python train.py --d_mlp=768 --norm_eps=1e-05 --positions="rope" --tie_embeddings=false --extras=["local attention windows", "shifted keys", "norms scaled by depth", "capped logits"] --init_std_up=0.0299 --beta1=0.95 --weight_decay=0.013 --lr_head=0.0053 --warmup_steps=0 --decay_shape="exp" --train_tokens=371200000
Each number is 500 + 40 x the weight over the matrix's rms, rounded and kept within 0 to 999. Layers, rows and columns count from 0. Numbers have three digits each.

# up: layer 7 MLP up, 768x192, rms 0.387, rows 248-283, columns 0-191
# down: layer 7 MLP down (transposed), 768x192, rms 0.192, rows 248-283, columns 0-191
up248:495506500511506499503502497491502491500502498501501503489503496496500494500497502503499496507505505508493501509494505495490490505498503505502497501498498496503493503506503504493501493500500501500512500502505503506492495494496493496489504497495492496498499491500494497498504500490504496497501499493510501500505496498502508496501497504506500497497500497506498492512493504499506500498493496501495498496501494491495498505497500493494500502505502506497503502492495503501501499494498500503505489507496502505491500497491504501501499507496499500507505494499500500510501505499504505489
down248:496499498498485501501506511503508502498494497503497507509508509501507508496492500495499501500495499487493503491495495508500495492498502501506502499513492500500505493501493485504494503507495501504500486500498494502502506511510509503497504505505495503498493508503502503503493501500499501496501490502515504501497501500492480500498517503496502499498490503496491506491503503496498504496510502495513508501501497514503502492498493505497508499500499493500501491506506512497497496508504504494497512498508499491499504500503504502506502490508508502494508505505493495485507496500506494505
up249:476531511471541461463437505524559528496527490443481584481552506466591483480545439485535508510481484533488568417547516521487459491483512488499518435499484569490491581555604486536518493545518549506496495418461348475505480419508548492455493432445532488454522540483451480493492517510566538458513524516526520507455488554499514511517445482513491500432598478589484453581461491566485526511542486482526502536385560394552481506526425513483582492559535519534500531450453451509606470530550482516397523500453431487529446412512490546427499579439491512494562461494545472515508495570540552561
down249:558447561536513436528486566490416510553570554569508528496517440565435501510493632495535480466449467522512450521583404475528542549474549527510493515430523461482546477500507509523481519461545486473520521511504455475507445536562564553471416465485559634462513508456473478499435514558518546575547492493478501429466516462516512565550559465507531419580436473449454557556468521461462510459529567478557485470493571510495543486428538498471489522530471525528528503501461509511460455493439515482549434489539531502481512546498474538414474506554515539515496511468535512563532472477492633463
up250:490508533507493560503391438495473496479500516465519531539470540492517520517506410460439458566503510454514434560507548470536491467558497473527501477492429527489494489522539522537540461511518525522534541427549450443547543506477533589434526488468523531504481496484476476507473551494512491487501523506426537479470460506505460477530479538552449509447509472528504469484441485511522505531551465500534575569537469544508555452471552501466571553467491492518538519454499448481488535526569533488523526471546515502543540512504498500511495473491428550527492487484517528436468610435513447446
down250:447452475419479508571500498491519552510524563497493510517492504480532532511514518466516489489514486511500477555490511443478469505541535501439523469454461501494528493503560436563535487479506536552492552502491516488439487507513520604500564447464507521468467585552470553513501508467513454499443540563435504433451493484525490479524487482476508553484495520576548509522460512525510507468478442508525507582542522549492526435522464535491463559507492474549550460517480513432541573512545449554509549523548486475542503500471475458500497468472505579560533527488494476472422579509458482517
up251:527436496480477463479527515495520494509469492533474485515548419504496539513501505486553504525482501574584485548544499524500494513439531494486475451397449442497453491545516561485546522467475459505514486443505479540455449573525454505478497512540481477520521507465567543432515509461511496515529508446509585527528564598559507510515537472491471467448487440486542529508493477441479484417444512476555468502510504437466509490486440493490483453512501472501435497491555484464516552480496479538582458487573509517507483457458429515506510516514495479509522474474476473477499505484490435496
down251:517470555518483518464540538436466493544507482584557519514429548505472480497542484471484517558541471508484522427472434530516530479546461458514528474563570493546536525438487480495486507537482549498449535489494490502543522458513536481484472471507536546501496514540495472491484451505501481493441515523499503486506514434502506444528552554481543526528470447462455489462449529495482500510532503514472494457419514571435548489476554596502586495530536470492532527474514466515490486497473468448521540511464521500460486495463472518433512506522544447539474487485500532406471476541487567519
up252:496492496511487509488482498506515499501519497473512503508486513502514489523488496501487501495472509486502485496497495522499511497511500521496489493515487478513516498487487508496489508501511506500508498505501503500489498495514500503487509497490495484495502504502507486498496499517505489495489487488482501500503486489494487484505491512511509496508495501497508490508482498505501487497498515496514504487523497498493504503505477489487499500500497501505507493498495500503483501516513509520508501520498513504491515504510495503483495492488504516506517488503516488498498512501515516486
down252:499494503487492503508501497486492505487488494513482504480496489492510524490499502508517511512508495499496497514492481501503490500476508489501508491494496521495517488500498492508510481499484489503487490500504506503478511518499487490494497502493492501498486504478517508504522514495509516498487503508519500496501494516497497507500503504483492510474497495501503502497507497502489523498526503498486484497496490513505493495484481490492490514515502495483496491515493513500495501510494484496500503512482490482507497495498502489517509467489513490507495514504477506492502503507506478511
up253:494502477558518444534490517451486465434477523544519458521509511426538531483500567496484489508530459532428512501508495516452502464608544597466496517470506497535508478477565437505530506432514515495522490546506529523435431509482465461479546527521538490437497444498498544544408541534424490498546501462506557533500526549469439527537496487463366476602554483471549495559460541507483442516512488541489456520434472449452517551463521461497498581456517544464454525531512456472482582497532473485492576475490493504459430567503392540506569567482426513496496479553523512467545469439491585513
down253:512493489434517488500446437541475610553584459545481508562435528518468518520497503494605455529474513581535525474501496539454532517445482509449527514513441508504539532541414555449492524534520503515494495492594499508523559482559525523513494568579523511517448476405493529567494505502512542489501510494490541533598494471477461493483477504523450499485515484560471501495521503502441487499548533437499478484486513512524536517533486542525498424560423538466609502413469570486445448498483459515474488566499497494568455424476463447518487499505431560429541547453478397563568522487544526414
up254:589571502425431529508552501474533526537487482455426623571488499555428492457480455515508607557530472561468432430502437460514540485512400413534514610518493523479480506519582583601454421466494438450494484541457471494512508493430522520463415452509539449444607602510432542539440508551499532495469544472615512503480473553428540459593481419566509517475476513425530542463558536494600496467484546600481499482498427505482450461473484431500461549496563484512446576499525430424497481442566455492512511603492504451603504437365535460451539561525531526389493473548570505542461525559526500551
down254:482572457484454509481490592454602561559526425547472583476536493461476558559615538522462661561525429535524511453517460567396544476473436477518460477552446496534629462518503490496472437553447481623520611494485465431515594471478509524462502516452540539405639497549464566523384505505546415575483603477521535458398510506463510520529492463460456434503528460549534385400512406499480440520428486492576488492583441449421561452525538431427444532592441455475468574438461405484508494528637474523494509477528517429547498491451553470508423636548501568457493504571499525490459552513516438532
up255:540536567534453526501578417501538548474437487584450527519477541404524502432473475493456495604511456476401425481532502482475509448470513531425498514513414544506532525500513527463490517553539525525531576559466401506552433503501551377540534527446495581416624463546499528500499551543527438432538486495533445548545568533535458479403431506501474493521507460473504545543491545601500459437465526461527485513491537485515455520495503477467499475549437572506556526503476547511463411374575414532516529494504559576552500522450475444449518477549475347553507576506522585483518480492507499428
down255:503479453505426531489518413541521513506472559516467510442428590472549527444558408479541533521470514485495461552384501534472427559488498452543502406541484498518515479415442462456447486503596504538461544478406445507547455537410448492513564497471377548510509438451504464496512548529493506493617509478467512497529495513455435526511498542435521484501516508482497553566416531477482437406543528499484479469489548525509448473433559530520497437527484560629562567425503475485508505514504522527528541461481526484440557512502459482370588398509485578540495531613471471558535499495485576577
up256:517498492483447528526471518497503496482449459519531492558466541450480492477507520460470502502513534541477480529491520491475539511516466526515512534516477490455514450502503482529487507474526449484489506467456517488588520573435564435450461563506535493561497561502523537530556439545490536470533505478555520485515465579563581482426503496544478507502441481576555504519511540479483479542480476498515542519499485508525574531510464498503535452491478568480452457478536510488494477471431508503492498439535471483517517490486497458497464510465544533532538474442516497532431451499491512518
down256:531533498543489509441547481522536492519544492471467488501483496462524519450538497536440478490535498480536491438430485481519502478529519519559500521559503495560514515491481541510549476462515478560516468471497523491457544510498451459506462480487547461495520468493467488506485538518454549455511547553478458507427498454458488532508464452499494516528469489489434473482497540547495502510528493515505522518455517476500568519486510582465510496489532537555480464514471516485505568494489437530442504508477561536513581547466520478496520475538516479492453486482461564504496513469446518513
up257:444494502553540492511487533499457452498455497453542490460438545452578513534406487567487423443537576565490481477451479485522484529470472529534438500556523516503497470556501372493544476462508554470478524440589440520522435542453574574477595477588442501596517479507518581515495490498493507526397450452476508503572493556465573456484458477500530618555463540504513507453509448518458567462468437592480507589535489508481463433459495547513583544497530461475515477419588468462519436444482437429533491499484547560521511584442483475424428482501540531643507522367609516485556567404577488344
down257:554486480501448546516612618563549478504475413513498457534603508463452577490553530489498524540436526541426385461457516499489439485464435491367486498432473448537549475450585497455536554567478480494471464561521540507490523521456482443500469466576618550499579498451541425453537438546549517448507461424574532382496458524576486427525480396505546484502545481532539424440484490524427521510520447505518471481504524514572532519549522541472482499493476572475552531399564433507466501477522466440549523470448542443538490476518531519486571508489482448461458499485559503557477530550432478554
up258:544528398483507401520438472506409497513492490483553522460388407455419494468468468468471506465477476575555529522471569422491469506428460554513529532509509496531542473460433559502543495457457463574489490522548530467471545472569524501446391431563536447457498615464439520438584590503444479527490479427469570524536594468506558579498586479589501529462547513540527604500484469470445492449436545502524541521467454557456528503490518549460431542433504472482554451420406530489454444496492501539632491465550447612535535371415414454419522510513464466492555558531483552445424500501469507458
down258:455489497401511485461543465549436524475447542492555469442518398480461444423403450479493562542441562497510501388420556427463457447465497458448502442480580439482422492462477421480537492437563412546506522440573387519485520528449554492496452395520519495450577459480547508473557572480401481471547427512548475515548513459435518540461504501506446485486480494473454547553541511578515441458566507575555503549477397562517502450568485493492475554448466475508576486526515500459498405403505545553486533497502585568528543462472403555475539614487569553548530556490544425531486543566493493385
up259:518501572524461442504492508454480494460564522575408429466530541532484414497478532588491507500546508475484452498400509513552510517490481553528564492588502431481459449499571508542552506444456587481456507481583516564536454540477501456538587514490546496571528590501535512524469514458529460534458483503543507580456516487402540500518480439568527529579500462389505499545515556443446589513437521539500520512549471479483470466397539380522430502514479558589493496492491530508474452554468414566541459513435555494512541531467489582514468485497524493426542457433532478546594518559440511451
down259:512457509488544463561490537506550462579563408352506544425454455403422400526541524420415512546459570511460530544546490485599573475484475527580522432454408584561473553536500464479532477539528477538440542550547518460384444419488555514523510441486528524355450493511393578457420445476460441429524536422505435480472462495582462515532487369523496452447576473508514454368465454518509497528526333488419419535393507442499500458515593425549487494501595421403552562558497473447390524512502504525559450447455482404596491493454439502535475427496471501509524487568469542438603482503541464513
up260:491483495558499520501544498410531471508548496441564498559538411462489573596466527474561457534484514499466519486472467471443538564538472480456492504495447482538454486543540494492515446526495440487384548484475472468504460593534522553499550490537507493535486576458488539474513530469510433519520476482527514431514538524530525446468412484517494537556528480520461481469515482485547505501546513539513478488521479474452449521516520417564521475552570540481469460494521545506505420419530533552489451423467482558456454431475535422490472531470458522451487514485513514578548469495509487425
down260:504484475493506503494436481590505470497439485493422510482536553562534524453531444523428539455505526498528470528459541567581504453480592500564532541464535490484504510492421485548501520472458509521550431520493521529532543422479463447503468467507454504512504446508491519545421546506509566442469523434458458560460488458415489515466537501510472502411477499505515558489497498484535562519485499453508528468528491462454546462486516540514510527464481503524616559486538461535515581505512458398424540536518489476547507525591480573554479571500479482523514531443539513506489485512543480546
up261:506504495483490498503514489509488486534490503520512497488490503498512504501508499481502519514503491518497497511508491506514485499502513487504509489492524490493486520508507489488492502502502498507492514502495505494513485516488493489492497506500509494518492476519506505497507500492499497503510501507525513522497500506510505481472506504504504497493486516502488483489516478525515516494485508486505494508501514478499496500502510482481494482493484506512502496514492503493520503491505519485497511503498506503496508497504508496509504490504511498494500488493513488509485481508486513519
down261:504501507511498494505502508495510503494508498467504492503494496493490488484485500508497511511503509500507513492507499503485499498492500499473489506509479497502501493498486472505509504509501492504497496523505488521506512496498497497495506527500508506485477509516491501485519506498503503500510509527497483487494479476485483501494500509483507508493498491506498506508478506493511496512518527494495505485466482518484488502487503500505515505504511487481511489492483508504494477516480483493499498513506505498489503493491497505491513471500521475501506509530488532482502497477504464482
up262:497507519500478491504503501516497515514498497500492489505507501490507489500499493487504495508503493499505488508503511511496484481521516506497507494485511498487492509486499497501493503491497511490496488490494500504507493512511506515495500493515512509511515499494497504497507503500506502502491493478492499508488520498498524485499499502501508504497511517514485490508490509484494501509512504487502493494495485487487488513508468501517489502487519496503507494479500498515485476487499505522505494489508510495475513515508506492524522517489492506497495503499518491498513489507494476505
down262:497499496509508525493512496475490493487489500507515522500492483509503517503476486493484509502507494504491514506483489488510490492480501506498487494525483501516513508510482489497505499522500511506511503498494502497498498480490483478494514497479492508491491487500505503500489495511493503496507502499498515492511477508498482498508495506507481493491484497503509509486486512506500492473488502506510499484503515504503508500470511499505515495522492486496497494521518505512500512508507502492499498522490505490532491478482502510482485497522505494490501501508497517496494511508495508478
up263:453541532524522486535474507508509518513493480473457489500561545556521508520516526489526498486501550559455525497471456436490507522460497535470529443443401574527489501478532484552512531548519527455467548441596517468524497451513371520572522437584515446512521425574431487439521476518358476521547558549448519497551486493490465478389461521511544454545462563382481503531433543505421478535449509477516440502454421501548452442450491559488514508497526497465528452462515440496476438474428509516425494447536488439416469494515540536504501487584477470451549500480511475529535603479506477485
down263:522459467543520531472526502552474540469504509452531504504444536508498496519508465474539509571475503454428470531525536439553505429538454598449478541417490498486535489546481444548539535485434499546483548441582480595529514536485506462401478518463551591486508470519452489525480532505570578460528488479497530522479454472502537518580620502522523493574428465511498522553439519532512522470496530495516450515539531518518621522488426538429514460530538522475449460562417555494537534538474583570415462478511492505449427482469429480515459532494550474486514479522423464489506554532474508544
up264:564497516506540454425431491541472549502492551502389497444467547405533477598515494441482471467520491533543504424433472502539446576515511417525474496469433456538531467489499426505519463509573503430506511521487491476563475494532452487521657494480427502565421488424532536456475476422487498525456409470586510484501504415554520436466413531447541489511466472466555495547496489437526531493431521499493597528440536520494443587517564508544530477584512557555537525412498524421464559505531481525539564560469499513480497505463549511506471456494529600562552543519583570522501469623521540497
down264:559537509444596475452487557477407476478456488452427528570403542433467524528445569498500515464504412515567486595472562528454531452490467455532532484444485528521458509554521548540494558570426480380521524465455499500520390450517409391466450521438463518539506602492549466466530500472509552561552512479517487422508523511533514468432512484338482435480511481408510529470419509428441462450456518450502552509536474461492528529459479444534516495475506585450468489473473570490464526534529539502524529511569549466556453515481566450499543483488600576499556603567529551499572511591542479549
up265:467457528435549418509522437577422410521555431505462528446535534595558471544519496481494520507444465505480515515506492496570406598468576532485542441514545482542481376496488571471478467544392372551542497553516551496501507510482462483391530490399546456521529535431480536504486523478527527455491518473454502459526534457515484538537421487544534469471571580469416550541519497453526494444534479467492358466491546493513566441499638526473512559481446474495430482444518565481427510461466519534531550491504584456634465490463493531534476526556446472454525455506595430471463448489380424464
down265:457470480473471481465542548584530456560486474525504504449522527522474550557497464479487475552480487513493407471464512509500474480512542472526479433490631494546513537505517535453457487497514532513464449538493581436446500542489443539431375487520443458514404561474556531540484524498462464567581461480464476413566491475449480657447443484459449452512550450492420460519509491426516521472505481486549444535536493520579615505509499492559602471442548510482526488498575484494527583527487511558601407542508519409577460422460496414487523571448463465557463428427505407492477546512543571457
up266:488535526482526465443460500478509569534506472522502454412537527459563531540592504502468367375534467485549488564424495507516505514422481413523478560457494531472534572500488572479493416490527499385509488500461534530362485560440549510510591406507557452609547457513515564558554487508522419486407556497556454573558520453517566417516537469510478413467455475451491523443456496431413470507462371468555525503523524493598561547405463537561517591416508552540507519505551540451446480445426526518476468487536494540548512463510454560558480522534514517468488479619567508583474452548541460437
down266:584452415419483563550468501492471494464555507470569470476581499552436488519454604506495547412471505453505481478564485493480525421484431473548489479584534491488547484529473539413581584511564499510336560454495463523482436521480514468554531419503530525514489447528505406528513544464505526478441453526439429485532501515389538496438430476524475520504533503391558485560485562494584534448553521508468500567480460558375487465454520501516513517449486496548498587468565462531513604567453372485502534543440424583441568516538510514507481493489538502518514492522401494467553482425541494520
up267:464473488467478441550480494468458442554452460569399506547517536482393540497543508518524537450531533562440591519488490506497458464463481527471489553420587577485490551566479416554551427530522515493567479446452593473562517544439526525516393404551468512477492586504454523460546512542484545402509516555446540471511552537555512482497491479551469546472464523567480518535464600583419545481540431492508461410453502528478528439453495447453509436553491463478520545544498513449499517509542539406558500531461503528486559545476522369476448454396510463529500577539428480537500527485544564486
down267:442451504462506452503476456500477495496475440526543472529522526500427517470559502486493530532529414542414533539520558523560495563429527504455579507365527529438500666543481459507498453496432522482508526504486539572626573538508552499464432512514442498468509453492487443464460455544488546515520499515503511504502545526578477473453456457561502459451461568494562453536454489528522524494495538499541577480531509500440616477428510528549436511563385508393548448535492595407509512529513549462525606462410474577485515437454491414501458591433511447559430543542548501457502531526502512584
up268:508516563462509498485547502528522543599439512512470427505493558525459460471529515550431580470478530500509437450469480494493489523510426535493512498481526507501565511383509529460506586517451431520494527458479437454499451498530479557531456474562567517529471578379521543570525504486523524515530465544465547488451584457428443536501430489462471534417506456492499518481518525523360497433500525447538460474507418517516489509538525518559498504523451506541567531471544549568541519528503427462523539514441509561504441470538486468567515493486465455512530457499481521454541462495500481562
down268:479508468497492511430486510454497570430558493470546486503506522531501519581541514493511489577443413464564465525470428535514504543472449498498526456501481483555467488473482523498491454494585478504528501506431453498522476508506478480470562409472515532572560458484505478503473501497519580478490515503481503546474546540516403433481521498481503486507468613478545513466345465558479469458471512513544571483461572565539476513481553505526553501514509562431477471445488550484432471446525498475522507462484538452528572476536495477500517453505538544504560468483501500535500479520477607474
up269:576450518412475496414473563581485523567551506441386490548493474530467485488508512581511502478474545446480467502498435486472525501512386515519466586467504540519483574506544576554484428516540469461511541508444522582459427484476450498527492477485480555487530525502469407507551425458485481495527542507523524561533506510579429509538490541549537529596503520509500540504519453525494483467503455575527471561475446489498451485477514359498500448539403550462511523457517585478568424561498469490555525506514573395430571521533509487560435426595494536445525552558430536479555543538404517505
down269:463571575540471508529584397508484513492440556473569586442507408555535495456517459506468450474514528473550481549479470520527521495493553522522482504459394462512488460497501501415554571527488504473501549432553531549521542545567548590581483592508512443527646571500537514527524541565512495494640514439459489443465482438425481455539563514516492451529384471427530402515421563523504473403470489560603517523430572498527468608498485626557515548523529442553537432469494556509516568497582616508516490497512469455458465463487450457485556600525479445619451476582493454574443526486548453608
up270:435472450423439517474527518528466589522467575462512474500503540594515466507445528499522551448354531531510504457542504474432519518527543541592455531569517441550607435495528392476579514527540536501490480562546510522633528537488642485476511463458433454504509475477496558534483504517461479532453484568533492529532412515539537532553514544475501403453531484540482392508462387506424476498513512435645470542497485505564471551531458503553532565560510447482486488460454502532462489487500466559484484450444470548511534516500499562532479496480448500514465502403444475552566428535477464564
down270:499464508586421551517451457503430517409436461511476506411587561502518508566482491533461509459438501462513419437529575494525519439454408588530505461383512449400394493517432513470536444452508451522490473448486540482441433505503546505501490487498572511437457551467503499473558596443574484502542467508451549504562557535467491548483536551540544400474473541515433455560521569498592496505480414534520465473539549426464548525554540423487452521467551576484437423527466516542567452496536552600484464526510573498503506504471489491482527426433487538483571524488472501527486458530525517514
up271:423534474447540537512477402474528548409468379556511500504498508516433583548509473526475430500481493507545483517554606480529508465520510487489465493462473482473511565491491506530495497543438492566461515490439509465549541520523461433495515547481451532446505437510487491519459446476461463467532566502571545443532476492567491507457560465452463503490521530474499453540536524423534512464501516479483465600474481486553450474597453484494526477495481489482530539462497576560469528484509459490416534432445524500487492516543493541496503491411439486543417481573526465583559470481514537514
down271:479546458547537478539551530562559504546512519520502466525505458471498570507543511597487506526466555470513489500439509515512509487547479542470535447476538409511493551513523489520501425461515496433402489542462508442545506485487504467545412460539469462504505430519559522510491522543467447541513580494557462552498418515480488606489521565491421481495529559506593469485507538495471509548508487516537518525483432517479494546552500461518508570539496457494562571490511450556547504547574517416542512488444543534546476490511567532455499379462497558516520578494465504509555524497498494452
up272:541537448433565508540535440466522477445499559449549503493508503476521477477483457542441534479471513549470428548525472482476452444545504464533519518515490584463507492468480552521505479398531559421491530416466458512442438497461491638416514504492475475474547467500483526521442509537509522536511557497453508525509464478478458471489446497487472445540499461523464519509518486489511521580489537476560541501499523525469575512492483545445467548488438578502483501524559526459543533463518520503464475500505529541473611532520566433506440515545434482543534471488578527473523488443549485493
down272:553503467481473506525565516477548527505471504451551492453537528509488474441498508551484521473465509555534488496455456472425503505531503476498459471502447515411555518514504512475542496427434523500485502470452448565532497535476512535462545506483501471490559457498477494524414522565500511451472545545496582532487504525478491491527532490453485493477538481501536499504490449522477463487503452516460483505629492507547564541517440571444529529495508490478604578515470475473540493527522542499461596499582571513517529533517498383530422451500547507442487439491501460482460527549460516505
up273:506483499505506488495486495495480508506515482500487497516488502502509494513504496507503503511489491488509493508511521505497505499497506500502500501488502509504527502504479493498479518495507512498501493490505520502498476496522488497500501501506499485508495503495501504503487498525530517496514493498513507512502498480491490495489494495512503514509512517471493496496509503492511513491509500496520499513513505494509489486518498510493502484478503512508500498507503511495475488515521506487509502503508506508507495503497487488506497495489505514501510514501518477506506500504486519487
down273:486500496491501510505506511493501500477502512509486498504488485493511491509487496504506506491520488495486506502496469501484495497492496501492502491514486502486490501495509496507529487506485499484497512514484480504488518498485488499491523497483507504505492484511514494497512525501482489512494495505495510480516488490507493509499501505492505482483497477500472513488499499494489487506493492501513506485483495497501499503488488498488513509512504486495506497527472504516510498522483494497504508494485493497491482494516501495487511491484494489507496481501493527478498492509492480525
up274:493496461433516474502482556536501401516591494509553464454458477535537506449567470426523505487453508505453538535485519486436529530558520517501515471566580485546494594546493538511558469454593435433518522569547543533520517470476508556454433494510558484526509452489454358506506475493480500524456514486482472510418534493455493475536532484514520523484439491474518471510534468534465472483523539550467505561557519507465531497505489454537540569553483464451520538430525534466484485548480483534463511487462541528508490550528541468473520411500397571536512455525575499480619505529436477491
down274:554428455522496530484498403489452531535430496490484503431460488468486570444452536524587481479472498472506532472410499545551511493435467496575510532557459440483500444518533541495533492514556444398543435507554516509555523518498465505473411526436519529613466553465477465582485515489417432472475466536481446508475475475493583520541532556485530469534518509445523439465505511519532549439555525538498520463515526508457442542496452542522533500507541503518514464528596595456496416501439537486529521465530548522456452551500580485497520408510421507454438533446588491459543536463526492464
up275:469519601502505459457511460420423496492536435494439495538425462540454504460579490519500498458520484507438449493454471494551443495483471540404520480499504540554532471465502413493582456478520498485534489491524492523535501434475462477536528567494537512503460514464532485493483534553470478538585453449506550482541548493583479476463419462500418506519464544488478501588546522408453468534539545541558493461500540476501460554504529449523527529423511494490451442480463525432502554534521428434583517528490460494467575457519452469456477404441508544479548461545523532532506490448546573511
down275:459509463506513500470522434500527501498513482469507522494477518486477521560497529499510497592490553530563553517433405489490533508453485557451522474517466537591474466523473473569489481587550475424548484500507499479542533512586549469519564476562452507548496452529478492456449505488534568501488474480485534496489560486559511475505461507503489549468518470537559427500556529536487503515497478526449580521505472440469526582514551556524527492540502504454466479522517496454474521539435500478543574532470549482583490548535617426540534521578503528579496531553539493459532414421478486451
up276:510567498499452536510469477553504402490528413503545505558480426470471452501534498419568548480368505550515558507489505495470509526479424440413559534530481463543515502470498405554525482483413494532542496463500516509509517489395428501472578573476392511520571529445471544541456499532494548404521505505535535463491523551530535431474462450569527477447489431499418523556442490558483495522524527507561506506434417522507563450435603470483488471489463559527536525473486454507471582478512410535550517471574576433501525512502518529545519565552473529411542550419474406503510431528441458459
down276:491513439558515541546484510507476610534565526483529457523357522507554483545495457468579469435480442453500492483480532469590583499501488468534555576473445502562535501449549570498516503520524491543423550573571535437497494430462555445408511518496560504518462495455558500445556528548488540513531493533447490529487484457433479537561433494445498570508579531460460521510494397614542493570528529529495449531527479422511542533510574513500579416486490507488563569480439435542497473503546411514477538514497457489528440511548454499548435510467501457523482550494477531470485432540447537501
up277:524487539492535505491473499512499477489552491499467469471531477416516538542557507475470490516526437561471506565469504512547482538492473538506463459525516506496546493449506537491513453523509504518529567534491507493491533468497528489478484511522515485495541511516528516473480525506542486499471503489528518489511538486578511468474506468493521524530502434531505524445446501536486517505499447490504481489518466375467511498502535487477518522472554463429502487506493528484473472495488507472576455493540519456480536506502444450454540529491518516501528452541491505481473520535512527447
down277:477498482487461466451554446514490512487505520487490470471523503471525489530415556482508532528472508481506507511513507532468497454513544495502516499534556505549519472525538522475594533472480481495522483491513474481506528487516532504452485491478468463495500525508540543467538537466489512478477519524474515553494474526446431479515456483534489511512450498470512513487480486451498572498474495528569534502498462510499494531505467522433480541492417536539475500460448509525529443545522452551491464501528503511515482476533478545510502455540473514528484482478476448529480486538507445555
up278:499500490543498513493504518501499503492514493490506494531504502501491508491483515527498515505509503507481499493502511491507484504506480492494493503482517495509483499517507504502508497510507496494508482507533512489505504495502499509501492496514516487478481500486493504489484500518518502495496506484487490505487525493490511504494480494492522495493485496482474499508497506505505497506497508499501488514496501469509469494492501496488500502494511488485497486490508516496467492516507484514518498511523506501496472504502495496508508516486491514498500496512497505512506476505513498500
down278:494475491486500498500506495507502498504488496490486503479490500496515499511501474487506503499495498505505496501482492522484518490515525527500501490519483502494510513493492496512512515505504509492469497506487487514489495506519498512508524517500500479509521487501520511510502503476485499491509493496532516511524494496488489494509515502514476491504511502496532504482504499498504485489493499495517545470477499522498529496489497518523513509504496503495507502506490489510514509509493507473489520492489494504499506511522500485511508462513512499513509487493503486513509505507499508505
up279:500419495499481477496538490485553530446480500538477550549506569503472520502537510559473494461551526534481529532472506478560582516488446548515438576526530517501473497559459501499517499510440484519479492520503529490523430456484438521496524484493517437493467468516494585542426521496477437513491521447500519523451523544507542494492583539477435480514482435521406530532449421488489451521546449532470528522474500504462478485467433502514431467514461474490518486501516504473565427518523538507493563442548490451515511569574507474457507444497556508466537537531518491477468574517455467552
down279:510477513513443446517504558513495567399556561527517487491478497522492571470434469457442519584485429495464576513527498469469433538522489488501518490566501591546474527525457511483411533476480543558491503489498518490574519479513510477477537522522522468496585546533496549492448530469513503509512535495595546505548558501430473522469499493457540542530503483558513495520442460571477559531482509511443494496509496535480485496448490454488510474489520451462477486486511583500550470531485527493501556538483483509473514500443424506435534464454532418480442521578529507531473562518478448525
up280:441432511538502435476411495499514515481474506515519512534526557503463487585461433502487548477469596533471508444461468486473525574498558467469477456538547449491494542568488408556494471492472547443531427533511501484584457452441552553523475517540540454600465428456550528502550503413401497496441547485507537511517485507551486520476425559413466506602513486531526404468471460530485534475453466498484424473548537543432520493479537528581523524531458510536494452522421480496477529476549404532494467482580534461524387536469555449499513509544521455463512526487462424548511486510499535572
down280:447458516490488441521472527447451514505483467426586538544510561478536469583477500547536502508489591431580484425500544482529555402460508403484490443508529461470510553550532541500542532557461482515453471476567514535505502472456510408531559446416483439429537522530485418557531517474513511535482496510570426499484467439492513524484514491468568518514470578522443460481481487423472494447467461482504513422503452535509572569528509552600505558550476420435490575480460483508545536485508479507420468526462421456506582503512491404517524493509499509468446442535526515545487418466523493455
up281:450463551503482430520516413481497485537420466551483538458450536460502513518525546470490501484498447481395516565525465451524497515524481428515494531545527594514547553420557549524446391441499501607494547541447533448499618548491427501558396513474478451473446525520458510530468412529519519473524553419438538498491554487554503525438474515563328575446385449432460499475484499434505552511472461433464511529529458458505378449559567473565468494487478418505623523494495463563558520518479509501499525477548522436490532530487475438556471533418542526461422511502508507460532511471425521420
down281:418475606564521474552449425465511481498448473501439504576505519534556572551459529502496488498518477493507385617445475490514548521642560500437549457528596472528494514480453596519471468533500477518481468525471505373549532402565434541556418439502575441462466466512495517486564447549416571447547565500463473556559534591522481507450469480542524511487537485446427471510559497472461517536488371490561567482476549434577521499539420510510520503590479472543517482494540410581463483458498544514426501447494516478449486545509517432479497565421473450542453407537463455518499528483505488501
up282:513496505482492499532505502505484508503501476505511507494525492484503499521474478485486526532492506509520522511499493486469501487499528504502491489497487483479494503506509496503486502486505503494498507525489509508488497529526494513478507490507475487490499494499492498484502517465518493533505507510517483477512504510485522489488490501525500504510505496481511490500493508496511479512471520501499496523490479486509488529517492489503499511500482514478495487508509510511472478472493504489493496469501505512496494524514506495523505517485481488485501500490476479490509499494483500510
down282:491484501504463504479481513485495492488509490496486499517493489495501476487521500513502486477516512481485493488499473503515479494485514488529512523511499509516508500495473487493507502513486514493501480489513493486488522496483515498497506501487523516490484500522511513503496487491496522482502495513487520514480492486501448503499499487495504485486497517515504487504510503479527497477500483490493500468492509507510522490469525505502495486504503503495487466525501519505502508510517485503488535485507506452496502511494478530496489498521511493509513501521532519492494503515497491507
up283:416514527509481512463462456621361454494495507423526516433528500575410493618548483452528483517503480507509425414477523456489513491415525477538550487549491517457517538476551549494501472526445580557540527522516448533470492495460502584444522482568427464517443464464512456504502578458507455481527533460553422527517488481506416551573497519531457451484577512468465512544497521480463484536418444500451508515518398529509526502472443504459550543485514455521471478538440494565452477436544481466612519478457471550622456608589494524525488502539470456566516521425495473548486512470504546443
down283:550531519537566502432549516551443469553484597474516522498469529475394487521525487450472341535525418469478439478527441450431479516508541554511505513453472546515534453504539566347480444458516530494436440483516508466459453410554418511464493501529517507517514501487528473566478569481484443528511477456518460481493510540481463564556445434478533523505577492500406505458489586567451503413477489470506496523444394545422408541485439484504471505510446490576525501554434428504418532499543457448480564520550469489521501471506524431569500558458468406550428564497505547484492598491487469499